config = dict(
    activation='swiglu',
    norm='rmsnorm',
    norm_eps=1e-05,
    rope_fraction=1.0,
    qk_norm=True,
    tie_embeddings=False,
    optimizer='soap_variant',
    lr_mult_qkv=0.5,
    lr_head=0.00652,
    warmup_steps=96,
    schedule='wsd',
    doc_mask=False,
)
Each number is 128 + 32 x the weight over the matrix's rms, rounded and kept within 0 to 255. Layers, rows and columns count from 0. Numbers have three digits each.

# down: layer 12 MLP down (transposed), 512x256, rms 0.259, rows 94-160, columns 64-127
# gate: layer 12 MLP gate, 512x256, rms 0.254, rows 95-161, columns 64-127
# up: layer 12 MLP up, 512x256, rms 0.269, rows 95-160, columns 64-127
down94:160113106199150180110172095135152192071112132136063098107174221204149073101120142171129053101114125148146119144129159168140136127087049135148128119159182096095148092164140107125107156161127130
gate95:101092143124187120094144099129097147127148097198133118127154113063114119135084090134062119153143151157137144123153144071160151124103170109124115123130161109150172136102132086122155122086124071
up95:105124126125159112149100106133169184103139134114157122081104156119147108125137120158148148064157156089141099180221096138114067134169157126097155184133168103139126108162166074162109160133163154
down95:114104123102146158201042114100133108123116148075125116110051149151122135124142161110091108083163152108181120102144092108146101091094101104110159158100120125086128134160166098129140120107152106
gate96:146132154133161199168115030133147074098163104121124109120191113071124157100132132140132148167076142147144170127138133091148161154127172123163164214183114110177118082095183137123115148072126092
up96:109087196117102085118156151092093150219170104094086128121103184159076146131176122191162106106184143086116121131147149103173105104105161139107091085069156065072108184129136164176131177159120097
down96:123146085089141086077121095131128117175221101042183135107153177126096133172141123111111099152102126115147162173177110114078114072112136135104085147120138156158113164162150154130110132140166070
gate97:113136167130184066145118090129172083069197114161124108149143107138118114090098114132154097091171102139121115168139148120131131103130144146133095141103161055177104136068106108165065144154147148
up97:143101141130176081137137127125155137155150140110124145090141131143144131174155091122111155068094113125107147161167131124111131144147172096161187115191055110104141170119160140100136130102127173
down97:148133130103145182195089186161164123130132102175098120145102135126164125164157127094139099168148149078108151136137139146108164162146118114092150107111150157106141103137153169137106100152096112
gate98:106115142157138173070093103120126128085170133097152093116151133112161164119092158159113149179116086126169131133156142149106104152135091119109127148158154111130185103146123108122097117110071107
up98:121154139066124190081086094079147114072115153113123131131127177090080166135112054106089107117103143140152106059118125103080118134128116111149142166144153126096113129088086166126090137176105160
down98:130131179133115123127096105080166121112144134161115087111161188169135159113167117155121188118062051104098132149108136117166158128159143113114146117149163113138109087094167092088118170107146092
gate99:178109061164151183126155107144139078092221112136066084177182081097155122082110121130132080117158184164110125180156121097177134148171140157121108154155157088145122202108084172176112121176197139
up99:153116245179125104096129145171098112134218139139178076128092103140119173116143138094172170127136071132107097150084103114122112143137146095147127163179110109083156143114153165106105149146124176
down99:143128178047103162130109145106053113110066073134122129159102111105109134124144155188143081144126123133136085086185081131079169127156194090141077131142146078142142121091085132151094209215169118
gate100:103140170110106105144138145169113173119176118169154172203124104210089178088151152140156128117151071104121090088109142130091126121134146069178127118151114116070178129147098181155132137086063124
up100:144083150163064150032167127108125096131168109091115030068078115152120092094069114119114136128106116202131087089174119123173100131189092154115119156153153159164073190129146139159100152194175153
down100:115131145117113159133112129108093084141132119030060122135140106162149155111113156104131127038100172198132050166150119102130149138048059144117173137125119167150186134128126128176123098102143147
gate101:133140094200175097124111135132165142147115171138113059150083146075128162100147109101142103143073168152158119074142214118139185084164156118093096060118131100149101124082089120173178127176114136
up101:202132084137155129045115121126154151139129144106125120146089134064122140175122183120107078110141119099087148149086136136045108123148123113123172153144065168151121118161109140153172148128124100
down101:164125097161061217177109096112134190105176083093112184134074164129108156121108110096165167149096125149104068141116189110151125159116127149149096158068109177069127131131151114142161142119104116
gate102:149130090173090162177073114098100129121130115114181075098220105164168146154166149136048155072080116145152168208229062138156178039115106119149128098189148101158166148126121091102132102109126137
up102:183171149151143162100087080184173140086136122115138142084124108129130063184195085172127110130121165069093148174132140098088171106108125004070146186157126162102067103152142164126148122111085160
down102:086135150118158123151169136194154138141077181139129094144042121114084150088097143126166118144185086180135137001085115139144117125167182157134129124127095092147132102134128123181142141131102150
gate103:118112147141157122081210139097122152166087087188058091142143137167112148072128145121147149175143143174105154055087187150073111126167151183193115150052172156110088125105106065153157132074153113
up103:112063178070089155128187114149079149121161106140187148143199151121130163088080136138192156102114132101102103123114123085132174141107089171174109155117120168095141142112111078107144111172143175
down103:092135133147150093106153130121125006146108164172179100132071129124096105152136149137215159126127098160164137068101135118127144178167148174107135096111105187128125140117121146172097109118082092
gate104:124079134071134107142151155185074154092143150116111159105138141120122134116182107113161096137139136145133143133148131123163116112137164115121091175129103103118106067112143153116157122135112081
up104:088143148149131174190124143086121099102136108168119133143132106162128109115163159175155114169083140145150137116147142065144106113141036130205116129172107108147185140173132136199118108092138120
down104:163136123128107098129089131162152108147178161164157181133141112207112152179139130083125140092129196078088165138130161167100148155198183145135133161107143149108102162101173179148089135114178153
gate105:081114131151167098138146145125083112108157099124112138113089168117123089099085114132105163186150133098158123151128101106142155145157105185177110135146123077170131124104147149099107123164133193
up105:193176122058130128171168116116151159137110090119129204132101163133158122133107153130189188155139099064126063135157122124084082151214076131056135150149132164071151191093170145102137110145182108
down105:146100127164143073125150109083152137132175097123186130145108094121129177138136116156175124169141086098144116137084167176195133168145142155120155157189155164191116081148122124150067163130097155
gate106:132114130193137135155090144136183109111124178092110140157217135152089129076157100156141150109175141180174135134153171073109108115100164138157179094139069101167151181177142108091155182099149083
up106:154121093120066123137116081146125075139123150124079086113170108147140102122138077137093103122120086182136104096148171147080104137092149148113114098134146151132089143133125161111154198168105134
down106:117150128131158167064117123111149131077116113123129132143125093124093094096149125129123170099104096156130129148163098118093131119093223136159142180163084090131152186131101150126093162119106100
gate107:112144161100142155131179114198128081054185097113146115109094131141124125112091162189162155150092103166076142147103182100154099126188119144185126120198158151128115119080142119124141096110102123
up107:127113114066106155165110140129190149112078066129128127178134077127114120118187115163139151148110101147092109120153075098112132163120113106145118199108167134163175112170181145126134160165174129
down107:118170089143104157097122182139144119184093126154151051117131094095192162122114165154152061112097064085181130094147143167128190173111124146165107104131074149136124101143204059103076135150079149
gate108:154124108088135118199100135103131154094114100125186168115107181107145051180186150221083132143204140180136028081187168086098137188125100178111139131094125148133126167184117043171165110069111117
up108:156057126076196190104122078154098122126159155116056127125113125137105108101178150110162073118151115108085172121199118156127164127105094126149061116166097156094152104094157142089142122103145165
down108:178115157138118167153074109170138101167193141141113098179073140123106184063082138130116097079106142149147175112135155145124127117165185149123128126112149133129160156083099108164132103147118142
gate109:092056161110040088141128094075139180147108123136135114158128129111101169132064099173180094114145101084142132101100129208182101074212104150186150132155088066147138134083134168135142144148121076
up109:116162084172148084138127131084165101088128084120109111100155118125129091156159062164187088109141113196135137165140048113053123112133130120091111170083166125132150103068143107067137149087136103
down109:128093092189181123109118171070136111168106052133154194111151133162090147180115107130206170116107162125126077103099192179119130148218130079147132139110116136141113155159114103137087128085111103
gate110:122135139181127174111141135117135113149134152114161076132082190172159134123131084100135135204077112130125123138118146170192147171152092117102133139206129160181127069172124179097092132133130137
up110:132073158110109165083142059128142163134133046086103120141100094124117129163097159113166206131121149068137185094121103103065173067138158100132185137145053107062079122132117115091145121146095136
down110:088174066102104066101124117134090028160081174089137153111188049100120146165194126064123176162142175089041149095113072124175116085121208140167174121162143125084155133131135104074132131120114139
gate111:088191119149113122151105101113189192169099165135131125112202114175186150103112104146125103165130171085187171128106136146067170121195088153107122109136156099179063213156024045200152143063156127
up111:070172082144120199111085177108113170175142149173150093111146151071120094155077131182131119131091137130081139158152050198095084134136141170143125134116152094144109067142143114155152146069136116
down111:154128183131086154133111133112042135086117120184077131184131155084135177106068103119148140138147091093073097138161176125113116123080104137161091146193090155155043104148109176124166076080063130
gate112:159069088108145170079120092093115194144096098152128105084118080096110185058093201166115128113069153195129165136177097114170124166175141160083124137126069130131146154193195117122177164144084127
up112:137080100111121104143142109093137106154203130156065160181130141190077120136104078123172123122161151142065143183098133127123088103115124068140138158103090092123169130073149113153191116110106138
down112:135092142128144142148145092148052168121095153042120084157165088194113130159120094102120088154116066195146122110127151166114120160132174133185108117139076181122172109075123130132167083141122131
gate113:100138092104173160147133085109197124081116029111139154167126052103131155135150189100100114133115097183131168140120123082105125118124130135136075121176118087131166163105101121134127148122135213
up113:144165124125054111028145105156116194090135127155128127125169139167116164141101116131072120184171115055131105118120154148116111144124137180134138111133172125112105070167145153164111138137146098
down113:113137130165105142158161131125130148160078165118116153121168142152099127087111135180098170138134149132100155152102066145092130086134071132182148164082157149137119155057074137172122115058072157
gate114:154107118148124129159171139158132148124151146096147161177172122114187127133076184117072136166095084129160126106132114162173140126142155098170128111030149125166132137137109136139144128161088143
up114:134087118131119100135174189144114090089131066121084148098045128116110145118172100137117080113121169113133129098110153155068129098066129152166139111145100146200145174146142115102103186100158180
down114:158154145148136136153118109125140255139164141117185126202125171125116139146098105154071064090109117063112170111089166118112125118129150085133157126148120139141152107117159130129097158125133133
gate115:101150169143175149159095156183153208155116138158118211140111140137079125085113134130117132183089154079160132160124171131083130129116074134159187106115177084092079079210120059109127132170167097
up115:118129132109172155108176047094223104124145116114145152113112098084177118120165146139095049096081115126118112153129179189109129113125119165106128178127137113148151106178157125095105064139167096
down115:187127159155103173117150122183146117130157106153104185164145099113147121167139213126138135124085166158155086065208147130152064182083172110089073151145092152159133105127094076107124126139081148
gate116:099156208117147141144160136166140100135142138167142160115067113062129149103107107078118120145074162132230142124135149128107107133168148084124173169079177148140161150137167108126128157164186084
up116:106113126094158044122159121123069115157143145127157147136153151119083111159083130186129116145130146149065117135082145119113180175132108136141139144112141098108148110146153170168138130103143189
down116:102121146122081097136083188094119080162210118098175148141158132149140100083013143182160131146121120204097119159125106123092060071093124214097152089184117122114106172200165091171063108121184187
gate117:130125131112122112120135123139138196145117105075101164114084111109110112103086115142134130128043172173118106178123184107129149152159120121111105136113068117106163180145094147172095144101131050
up117:086130110132195113158101056122177138130126109110140128059128098142116162151138060107127121080175130149137127088086187172138122066134096106118136148137157078106119174169104133084195137076183181
down117:114101132177154138122147061155119131143120119155182118073127126122111139161137140144159183169129143069155118142189185126180095151159178139109138105089162088161076144142117089091142170112138149
gate118:092151145166139129146141107105081140139100225066086172167128084079126126177130154089140115179111080141097103157156133102134087124114122105143072157146156111083151146168126091140145187107137071
up118:144073181144131056113130124108123081125125149166155116093083161177147149160123154111119123093140163127135095106078115092091156140091111070167140181175111107120140077058166122109167113159145126
down118:197144120107099111112161160103095182110141125152129103079149132132069137093121111142163169144136081090123047120136118156126099095075168104129155124146156095085159093126206178110099128093124115
gate119:126118183135136049156079074094160095154147160098060155108125121081084141099113127131055121109178105168108125153099163126093120122099149101165166172107095128051155189109086137106108068141171093
up119:130199119144175077133083082091116105160139134145123108150084117149109155109075111132151131170117169170106129181096164133083084155152102109122163138119106104065148138113137131176142108097175156
down119:125102129154154113153164114039103172155196174092138101140135174088120040133126101134126108109133153130119143160134175110120143093164127165186114109144173138129094178107147093135086141096101127
gate120:078160177134140155145092093122151156089129154126133138155155150086132180153080161100144093119104155167177103127128074109115105125110157091100176100149116147192056140140126222139162114126142123
up120:155122103081105114163144200078141149155179120134111142168156113131083127115129132094112151132150165096086119157165140122111109143138047071121158075064042106153135193107094146010112139152090130
down120:096141141171118104106022090098158225157120118093160195157105131113176136030135088100071106124157118170100072154164126069129131135107160146147125139139101137105123129153093136151058167131110166
gate121:188112130103077149095155163162094126120143173116110182106132076157121106099159153094173162111124118151136117115097109103119160130153131088193155102180159134116135140097157067164153128114115152
up121:147075131102101159136142128156119102116152145124115184129171112098088129106135168083163071099098174145185174099111150113087132166147143111177160134205152148094140141108169140195118077102140101
down121:126152126109174107102162220151069105131073109078125160126126123153098136102154113140157126157088122152136104054092114128141168114129149139116089132125130087100131171108162140158149163111122123
gate122:152110148159192122149098120109118142102158069121190091155140193146163100155125125133073144155145088183106117085204145113165110169188115142139122099091130072126144100129150130149122171095156178
up122:135188166111110175139194094042136150162066156154122128105121094098110117110130158139125147152113145119179123113123157177112121174166109106061117157147101120105164120137186112170139130154127120
down122:133103123109190101184096106170121125080153103198168083090100094140118155103150168168151140154181183113209142137110137168107149123036097137109099037187131215160109176201134152106121076128140116
gate123:142136100103135139042148094097158149120112114082145157124114083162209108138093106125095106100175133157194095111148087163148094104147162165125088083168115100132120122117146086134127112141141139
up123:060093127151139093086117179165075240174217130159140164189161106139132120102176180171122105124109143108154108170084112118190128106158153138101166157160151122133145152080132092117111097139143114
down123:105100041130159191152136097180102125069152112138120096101137137144085093111139139098124118119174133085105094125058153165156152105060108089099097107097102102079107089089084077164089138129114140
gate124:018124139161080189138066130098155138132085181153114118164089078184124154073132072141118139102105129145180097142150121143059126130099136101128097148127162135126085097157076120136165140155164142
up124:111147144137092151096173105137152129155072127160162129154114164102094109133105101129095106063106107210108131136136142127125034150093121081110134139087132081115094167153102082133119174153171132
down124:169117126103089124159141168088084106117128067079165151104109114097087090203096151079165116140147094170136119144158110080113153084094086131061092152147137060145111144155146134080097190123145128
gate125:149073152093128175148189134133161154107120136085163079134162150149192081161116154101149121167087137138094104092139086147154112120160112042125113058130179146099116121156107096090157130163073141
up125:156153123153084123124155090056143096165120096103112134104119080133105103110143095141100097186149158106143066132154190131125149094140158127125097150108095120138098077138133192082136165080135100
down125:117142129136165102094170108118081173134170150123092199112098181141084182120077118119054159098135098105097092124132214132111218105120151186164155156129175090121112115126147142111101169118113092
gate126:112126157165129099128112147127064112079156142129174110130092126144130144120151090142106108106081124162158118139150122134100107188119111093116136174144135156054078138194124117097160118118121138
up126:137156094158204127128137142131115128105164108109175098133117073129139137091109157113175190136156119151103131100151141124125138085082104091092085099137158110102196087126118135168109111166153157
down126:147182169133177155142090094154138102134053096108130129152164146080120163160128113175129088122067145070092158141111107115087142083161112146076080107085131112085157145148120165152168069103113075
gate127:166182057102153071119120160162150138130109132169105148130119109142140135126132087086137092121091114151121195135160128142120058109151081136123120154155150130163166185146100130179189126122108128
up127:105089124168102207121084186141159145106047097118105066146199112117167116081169110147107123121101168128132095133082136157106072129141158164131147129181128165095163157108085083097132124112155121
down127:175062099160104101152130165121087202038145097165094118117165162143076135176085132118085083147180184150166092094120221153085149090133143115105090116097127139126132132119099167122141110096150130
gate128:133185121164138155128158081105181105123040177157188212155168118114078112139153106137139097107083141135156186116141066134153159074106128090180116153210098093124166095165146098177132115146133194
up128:145112031152105147080097160109064120146182115134131067118160158183101099101164087182176152055126119141116130163135067125188102012133163101136160146155107116143095171126124153148077100154095065
down128:136112141111120156146076094105100088145254146134094069100109173145117088140140086148150146142144170093133165109132172138152123149127132105134101149086131098090112090094074123142151153083119078
gate129:069146106126156088068118116166179147101145132119153124153187143107118143160123093063172106116160155118075161142155157153119151122123083119126071159145140084122149087147120091091173114129170110
up129:131090076140116162105157102100098116170149130131127090085118118121155138135196120126184143129154117144187151170094133115093128116173140173095164148176092089129071164136131092099142100136122111
down129:127129097155118168121138102110182090173064157116145181121194150145087132170102126147113163149138142089071128150126140167088119143144116112119133102172119132101140125157107082095161113156114115
gate130:184131154111105147101097135119156095144070073115114196143107167086116118125107080172086142112167161161154183149135192121153117103154107150151099117127169149112150106189175110113097123122159111
up130:169067127098106160161147110119097146109130095169125074114132060111140137115124157133074139128108123121133114152103120150104117161157181140180083162055167159152177125113146175136121172106181085
down130:154150113114124147173106128105097112107138125128155091148130138163094129120111070061081100036147061120154099164098194114117142094150154119102148135103142144178103143086092061094101104148156133
gate131:159117160092142122115057115143152126088164128119156195137098124053182105109129135130138149127194171123164125143077099147143131131067151223110191089100147101138084142135106077102144188167108130
up131:146080078181130130119197088132117162176105143153143074117209086163112108183103035131146112170114114108112123066143155184125142108187077181121091135160145128133175082154114181149137136084087019
down131:165131133166086151148105138126162108153135154120165138132205150146146106136058114152070125158074093202124109145116179125116089058111137126181079116093121119126168085099169193092080149092126086
gate132:128113148139179126136068161121166132134111112134094113102092088065097093167076091123110116153123136093096174110165099067088126127119132085141105163105153111052153128053182142189089131113146178
up132:104192126092122149125113105161162131104168118174087108131130091167063124096081137128155125153143112113119118108070104126095099142138122126204065137154161148093114144142103111133089207114142126
down132:127153133118130127141131118105087162141126115130135105099146052103060109150132126139137138072195160089127090115160104110086187116171100110182160161117073204100075161202133134158097091193130123
gate133:076138081090134119082174131176169138143089110124114096159165168074165132123198115108163113144097159194155139121108135130093102098144090128156058131150127136140131082147182071160133024157135094
up133:120083194129156151139101096025109134136105112155144157181119138049143104115100066104076138116151160080132101121174155173133167088161153147068078160151089165140126106123142139135144129140097170
down133:087096125099130101120173104172126198137129114126113158123148121138114155101174084133107073116138099193139124140153118157070127087133091147120100117147097133189175150093130070125133180111163101
gate134:110131158153124110141112125149112122087134125093140108055066084083107187084115113119126163149231130151144085097104099104121144107115110146105112135135143130123093088160122155147162102123099117
up134:156137133163134085112138160087108153088073127099133140139163119160113133105129097166139126111087060132130101120105101091184114144127027107168133122195152136099135151151120078120130096093139070
down134:189095075104094089127124088098153108088132153135146168057098143157070075095165097158172149069107177113184124141104116152135165067119131156170151131173138125188090130157131208121159155137099143
gate135:083113164169180168146151084111122117080155148128116117124133174144147151067116120123179145049157131127095068112100135138103134124121088201077106144198200128174072107069139112155120092123151082
up135:084125093188135142135101123163140105162156165124130092130131171185117151124148059181175118138167127108173105148149099109127157155188149110101130084085122113110158141160129127138150116135158108
down135:157129130117128105151133155127154116125175109136088159138113115118182165129063140084080193148147139083182051091143120117136104144133122105075122106160065148152124144176126096157128124211086145
gate136:125135153104100168111110108118084156101162179090133179135185118093173177136123135087156110149125138168126116161153108096195107105127113080121147153071144146120089136094086136085117087139110134
up136:126101123152159102082083066160123112140075168115141122117133095097095049153056138111146069096167123146165138103083185128140160142141098186126134107094135140140177131122066120088092181165050093
down136:149137093100086135121079131111118136158100176103089136184146115154106170111119060137087127113119097148127140110120133127110150145114146141116100154174145127135115142140197092071078168157128099
gate137:215140084117097095121159134113101172117107084109095141143130191165157140142156201122131129126120125109157097024125093156132171169180088154147118139131119176135140145148056108108151192126127129
up137:132130138145074137135110184123135109111070081149131119135086125158129126142074126144156062126086126120082153129142134106126180127147089081070131102107180135165107090106081137175101134098182124
down137:153157155139128105137099129146089127100069143162115134068118120187113202134067139133084204070157125105053132081121134088082125149089112160115151095154098101180140178157104092135140167101152086
gate138:114184161080056105182128156121150170112152149179118107126097166146146157111081176138107135116119078120145141103182092136178112115218103185173097119123105172120147170135172123052174128090155095
up138:140128093142102093128109143137091043085158086124091056122149123117126172118115109085144163153143073134112164174099155173155160114124114135171179135100135072196118086109144075083113121075178108
down138:141079086140102131111214141195121109092211151122141081113130129169153164102080089130154130095142137142126111135127113162168166052146119111142095168145105123167137177103133126113119087110162117
gate139:113157119139115092162117143129117124091115115104126164160141046120124144099090108115158129132174106140101161129064115150132135060067130130169037164060143129089073087143147166141137076151125077
up139:126089011130090183160073187172075136125104120139092154214138144115155183137179093149123127138158104152134167173161084129096087177102076157127139153126157126162135133103148096118149056130118166
down139:065143105140100127111090147077090104130128118206107147140103110051130142150149084145165102131106046120117116165103113129108180111132048162157088131088154129124161146116110190078123155086113181
gate140:123128115082145129063115118150102113118053140122098079148105100096121104073048139150145194130170122192147130170123150119137080092109152150144167153211122149122122126069141174148122073135163157
up140:158141116166095126177091102122105124108145144124122100157092118109132166109123151099073121201115117167100090180163165097118138168158170169146073136115162115086132151144115101206125150132103174
down140:141109111134089081111039135064128219144174107154086111120106196087158097073163143124148065116162066135159103100129157131126110152103148139118125145166130106123133092169138123092132133114150152
gate141:086120088160114108109103134142102161174103122131095144080073158119117114123155114118152119150126129117125141137149193206119142124113055119098218176120101159107120136121123135134165139104134112
up141:126185170146158148125058144124113188141152171139186113139171107130129089153125147112130127128150105173102163069140152132099175156115108115131115078104098093115148124158190151147145175136130130
down141:121099170110091131138148116123156064157153148115072146128111116099149107140140125168155072115098129129098108122126180127087142150142163207175194110083172065125134115090072119146130104110071145
gate142:158130144111113137112117168163127107130062144070164131110157185131112171180105200073133074182160072140091198089131114103076170104137105138149116139166138143093131111114102116146117210109182179
up142:151120133142105147079112102120102113081171161171109081105037130103160148123078163146155095175144142114132138127166109113078046104138112114118123153070088140059173148152149067145097075130190155
down142:150065111076152173135111139166160212079198155122135112123103112110131111112144145109144137090140091144055148100096091151088103092098146062091181120141159171177093115127158179143115126078149127
gate143:111155173170123125146154100173208081113120152156172128085073119116117173157111128159091133159108151153163104140187098118106147147145045119151103117132087167163118098111143065119133115095203193
up143:111122096075112111104117106117135170091170090103067132190112098185166104065116134058177128095137115097070118121159142163147094128095136141172136068161074142150136152113184199098161080094071130
down143:133148143132166180153103116135073167161183118122133126139127109147114081109120122096165170076146099105136142121080129166166168123143139170102116134109111015104138116147142139105120156144051107
gate144:077099143164141140180076077136148115120041158101102086135035095133114122111128099130103174158122107149124097083111133117117120060187111119121090123152077111082079161119094158155119132157127172
up144:145065139131219062119119167190086043147147036136081118118178099171113167126117100099142175078105112181164128125089088140137123180133124090121046138117135111130100041127185138200144146160170131
down144:138141107162086146107099152123102044111141110110133150059131165129101143133118183163106146113127151089199101143180150050110116113141144074105169095112124075103139190145123072191188077114173091
gate145:096134097116045086192096137108143066125156127078117215140148106141162142167083101102125096159155145139143150088108142169212089104115079118146127149113127115121125119145091150103171081192166157
up145:153101132131201149157128155095130104067069129112137169145156155122127172132192154109111115117093131126129113128140106139132170107069093116124086180102178130072101121091051150134100120126126121
down145:139145142038092110175163165104194163094160153099151150156120144173131131152120067050130145166162155181143150132156182143083170139127085139170095059077136124148092152108121127092142132131126130
gate146:146133115155125120154135174111135141106154117142144146180099172110179096109098120147090155085213142153144112159221114133133125155166174087090116131097079093202160128144113104111171157124112134
up146:165124156097134095162138154142143135141110121140069102113119057132155059072184165061086143159141141089108144112123159069099111097089073115098136215069101137128180178150169155078119123118174178
down146:107089140109158083057160190163156193132143149118100124163143149075126067083129144169128136177133170079174126147172119058111106132125118106069126183119164153178150134155216100054139090059146154
gate147:122104059121199091134156101068136168112126140090137141181131193126111127180148142134113102051085140091120144065143122162103058150128167191140118148161195110129052177144138127072104088178153147
up147:129087081062080156121137143165061051114137154125110128133185078148067081092132122178138088123120087130075164116190136127143129159154126103076158148173174106096121116150173128096140158109110086
down147:119157060101169137083167109172082076139107066111159124198123107088137085127120117091143166118105108147111160143156152101029125178125117130144171131134056082149123136117103152165068143109141110
gate148:159116196127161127161133168093132141100159097156091156142129163107170083134151179145110165189121100135099133101139144214141165174143110088133166103174131104131156078179106128122119176191184182
up148:195213122132098153073154083142003085146116135075149115128126085169092136121112087127129103139123106137140139106135204129117115144154111127082169137086145095114056078139100198126110143206143147
down148:104100101098075158106163106157091168124187135153086151167064129102070130134115126166183102145110105142131150135100162088146149202116179123094122143118140093082154119106087125149149100124172134
gate149:152149154156071135117064194084161116141183066146163165071150140079112066114138155144106090126139080112156070157105113125141140117143113105065126090124100141084158115088145101084114162094061084
up149:100101116149155101101159149178131133134060106132133074150171143132180117083104079132096163129158169155086156148114131177067160096121168139118073129114128103105145160076078174112126090101187121
down149:120133114099096147182116121145080151083098157181116085120095118118095170072115111114053119050161168109152141111120152142138189163142172085205163087098159144109124190170082083074134171087205100
gate150:118110121089041169136129136167106148080166173107196076142155097137161145085167165088116166112149139158201126109104174183165086130026172102163120111115075148159107068147107154118163198106052125
up150:128076130095093110086139237152104150103135094152112162079090103099163095141106136181137095132071139152124135156073145154118048159185180157163127095094123162154207086109077164123094252108111126
down150:108107148057156124179139143149107032130114088114033175106090167127139138104082193078117109156138166164135059226147147061114120152124166163128122113154146165149146090142102130144189122097092077
gate151:099198101165097132174121072132116139161047087100112124113122137112126103085078166107160082156113152099111150123112103144160108145169080147092154155125155094093115113112137140105152173154095143
up151:161169141142111078088119140114094103156159121137156122101101103097164126050188064137140087115089103096069157121143107080154154150121125140085141126182149066070102142165113118178135110145144126
down151:137142077182120093133112130080106112183115154084114140119146200174095092105149124161087092177106161154146160088076112096080092156086137132120180191129112133090130121163179136161121167180148107
gate152:154170101175156090138085145134100179115125118104159158138159135174110133197097126165088090152087136157125089179109114094125193149170135131182137146129084153127133118161152130155160124092116095
up152:089130099118109135141099147085098179140039129115136122193126101092178104136186113093125120071139187129124063054114118163095162148192095108130133101094173155172121111149152140199184073097139091
down152:145051078173136174188129185099152092141161097095091148131066111149080145122123174103121131108168160149151151070095103111145099174085163157137134144104162109126139135094163150111116127178115137
gate153:150231125170132149150105103097129073084160192106123130093121132137123083103124085101174174131122080162152126092067174161148140125198150139113118177148141113113168146150120168132111083131141136
up153:122135106169114123176132053123107110097156131045087122148140093123093105188128104129158123078125140131117191099130110099140149143071156105088068140098118103199129160128114152113120134083147155
down153:102152120122151125093162123130108186060180163078116113062133124144073098085144120142122156133084136117159134130176136040062083107150123105156091112132106145117135101133127108144113106132161160
gate154:136124131129128127107066139150130160180106120085131064137170149101075132143099092153169088107111148141147171112153131105181108077109120125162122160102107162134121103161107092218125158139118126
up154:124105111127070156072144161144151114110156101118120132066064167128083069148136120120119078140090136163065167096068099127174120167156153164128152129110148139160075186060136145102161121116142157
down154:150111131112165126156159092151102073141126130151086147122119163154134120096145145050161206110134150190131098077164131142103123132185126130124134102115141133137135183135108096129110127119103079
gate155:104099082100213129172156150116122130141147183116133110075131118118116121125107142124097115144145098135129099140161184089118138178115120172138151124188120105106092103101144130170217163126100172
up155:124106065164121160166147132104139165119159123156154066138075104139106159106096135185150139130134164170137166132125115162133165152094181104161121129140114125144175096145119190171125112127118143
down155:126130034164133108124110079085130169145071131157151111133072106097185096174132130074175174164176127113116199106134134135159097165116126128138141075120141128154143076117131188192137164151127119
gate156:109128070114156132126112123126124154061226193107157084136113138164139078130167117115152146126131104154099127212134097147092165180179144113186168194130150128200127159093155134135142122112111117
up156:192152141130139114132118066110138161159042120151098152151103088116122119122138156096136127130137167108141118069145153133089079149159119136035038151120121089128145085150084191150146164090156078
down156:139106116188203148126122096116163072147149172217103103169151102133143136171136141137119133135133127112156112096106103146159153129166110138138138113173112064084112147146068125212154172087127124
gate157:111130163199108089123140121105145139138154158167142037154144114149123058116132089097158152170065122095188138163135124142071151166120096160105100127059100094127174110182137124132129136132142092
up157:082115135158141092107144141106147101153105135199127072107120155125118121152076099094107097088133150160113164097137141111162119147114063164102140136164171126160102090134122119199124126170110135
down157:114085123130113161092099116122070099120142102151057100155124161062078103184142146144180154098157083123154118178137091129104096132099100201172115148089117147069109162173149118147111101124113073
gate158:146124152165074090114120148143099141079058157153159125146161118116142132143101166175123132191108109176152129132130137170144145066108108064163125049107167118129181107124091113152160092120162140
up158:184149136190160129112130087152098095087114147147127107153129195148167150111109132154135121146092161133117162124163121103134109074165119110186184113166165129149128114124067118163131076118120180
down158:134143150172130135148162086100124174111052179126061188194183122150151131072139185125109151122121122131171123128126077158064148094130125110189142112137120099122123103100090209094084088134113208
gate159:122105132125110164111119140113153170141087191128086096117113088113152160166093126155106158141083144121130133105138176174161135119196158126102131129078160138157077140134128149083164163119154157
up159:071145116113116130132122091100175068133156105149116117140127157123156142187128138127082129118128066095133125057153091146101143135146136136144193116209146199147148131099124118117189178149140071
down159:188107098156143134137125145080116103078034166151075155139090159100087171102113110131096135101156104070072159161107142171126123095138137138161093122107118065106180149161159146180145142090082108
gate160:140134091107184126158131107197172107105183112139092180063092117119143062080127156128117115149123103134087112075134170151152132119084122184125133127134111114146142184067082124140121161107168145
up160:145178130128135101122071088100150153199094200175097084145207148106131139156147105150125089149146110150167146124110138136107135128102194092104132112102071111118098164073167109092118142067097112
down160:148133078087138144120120141078131104132108158136115116094104147148151106097133143043071114081128161141120146147144147215118087140068169103182171118145137124160133077162154144160106105130115103
gate161:135108110144139183126146075158124214051112115111109139143139098195111136073110172055109029136144077053114094128080165127130129124133109146146172183070140112148205092125123146114185127124126146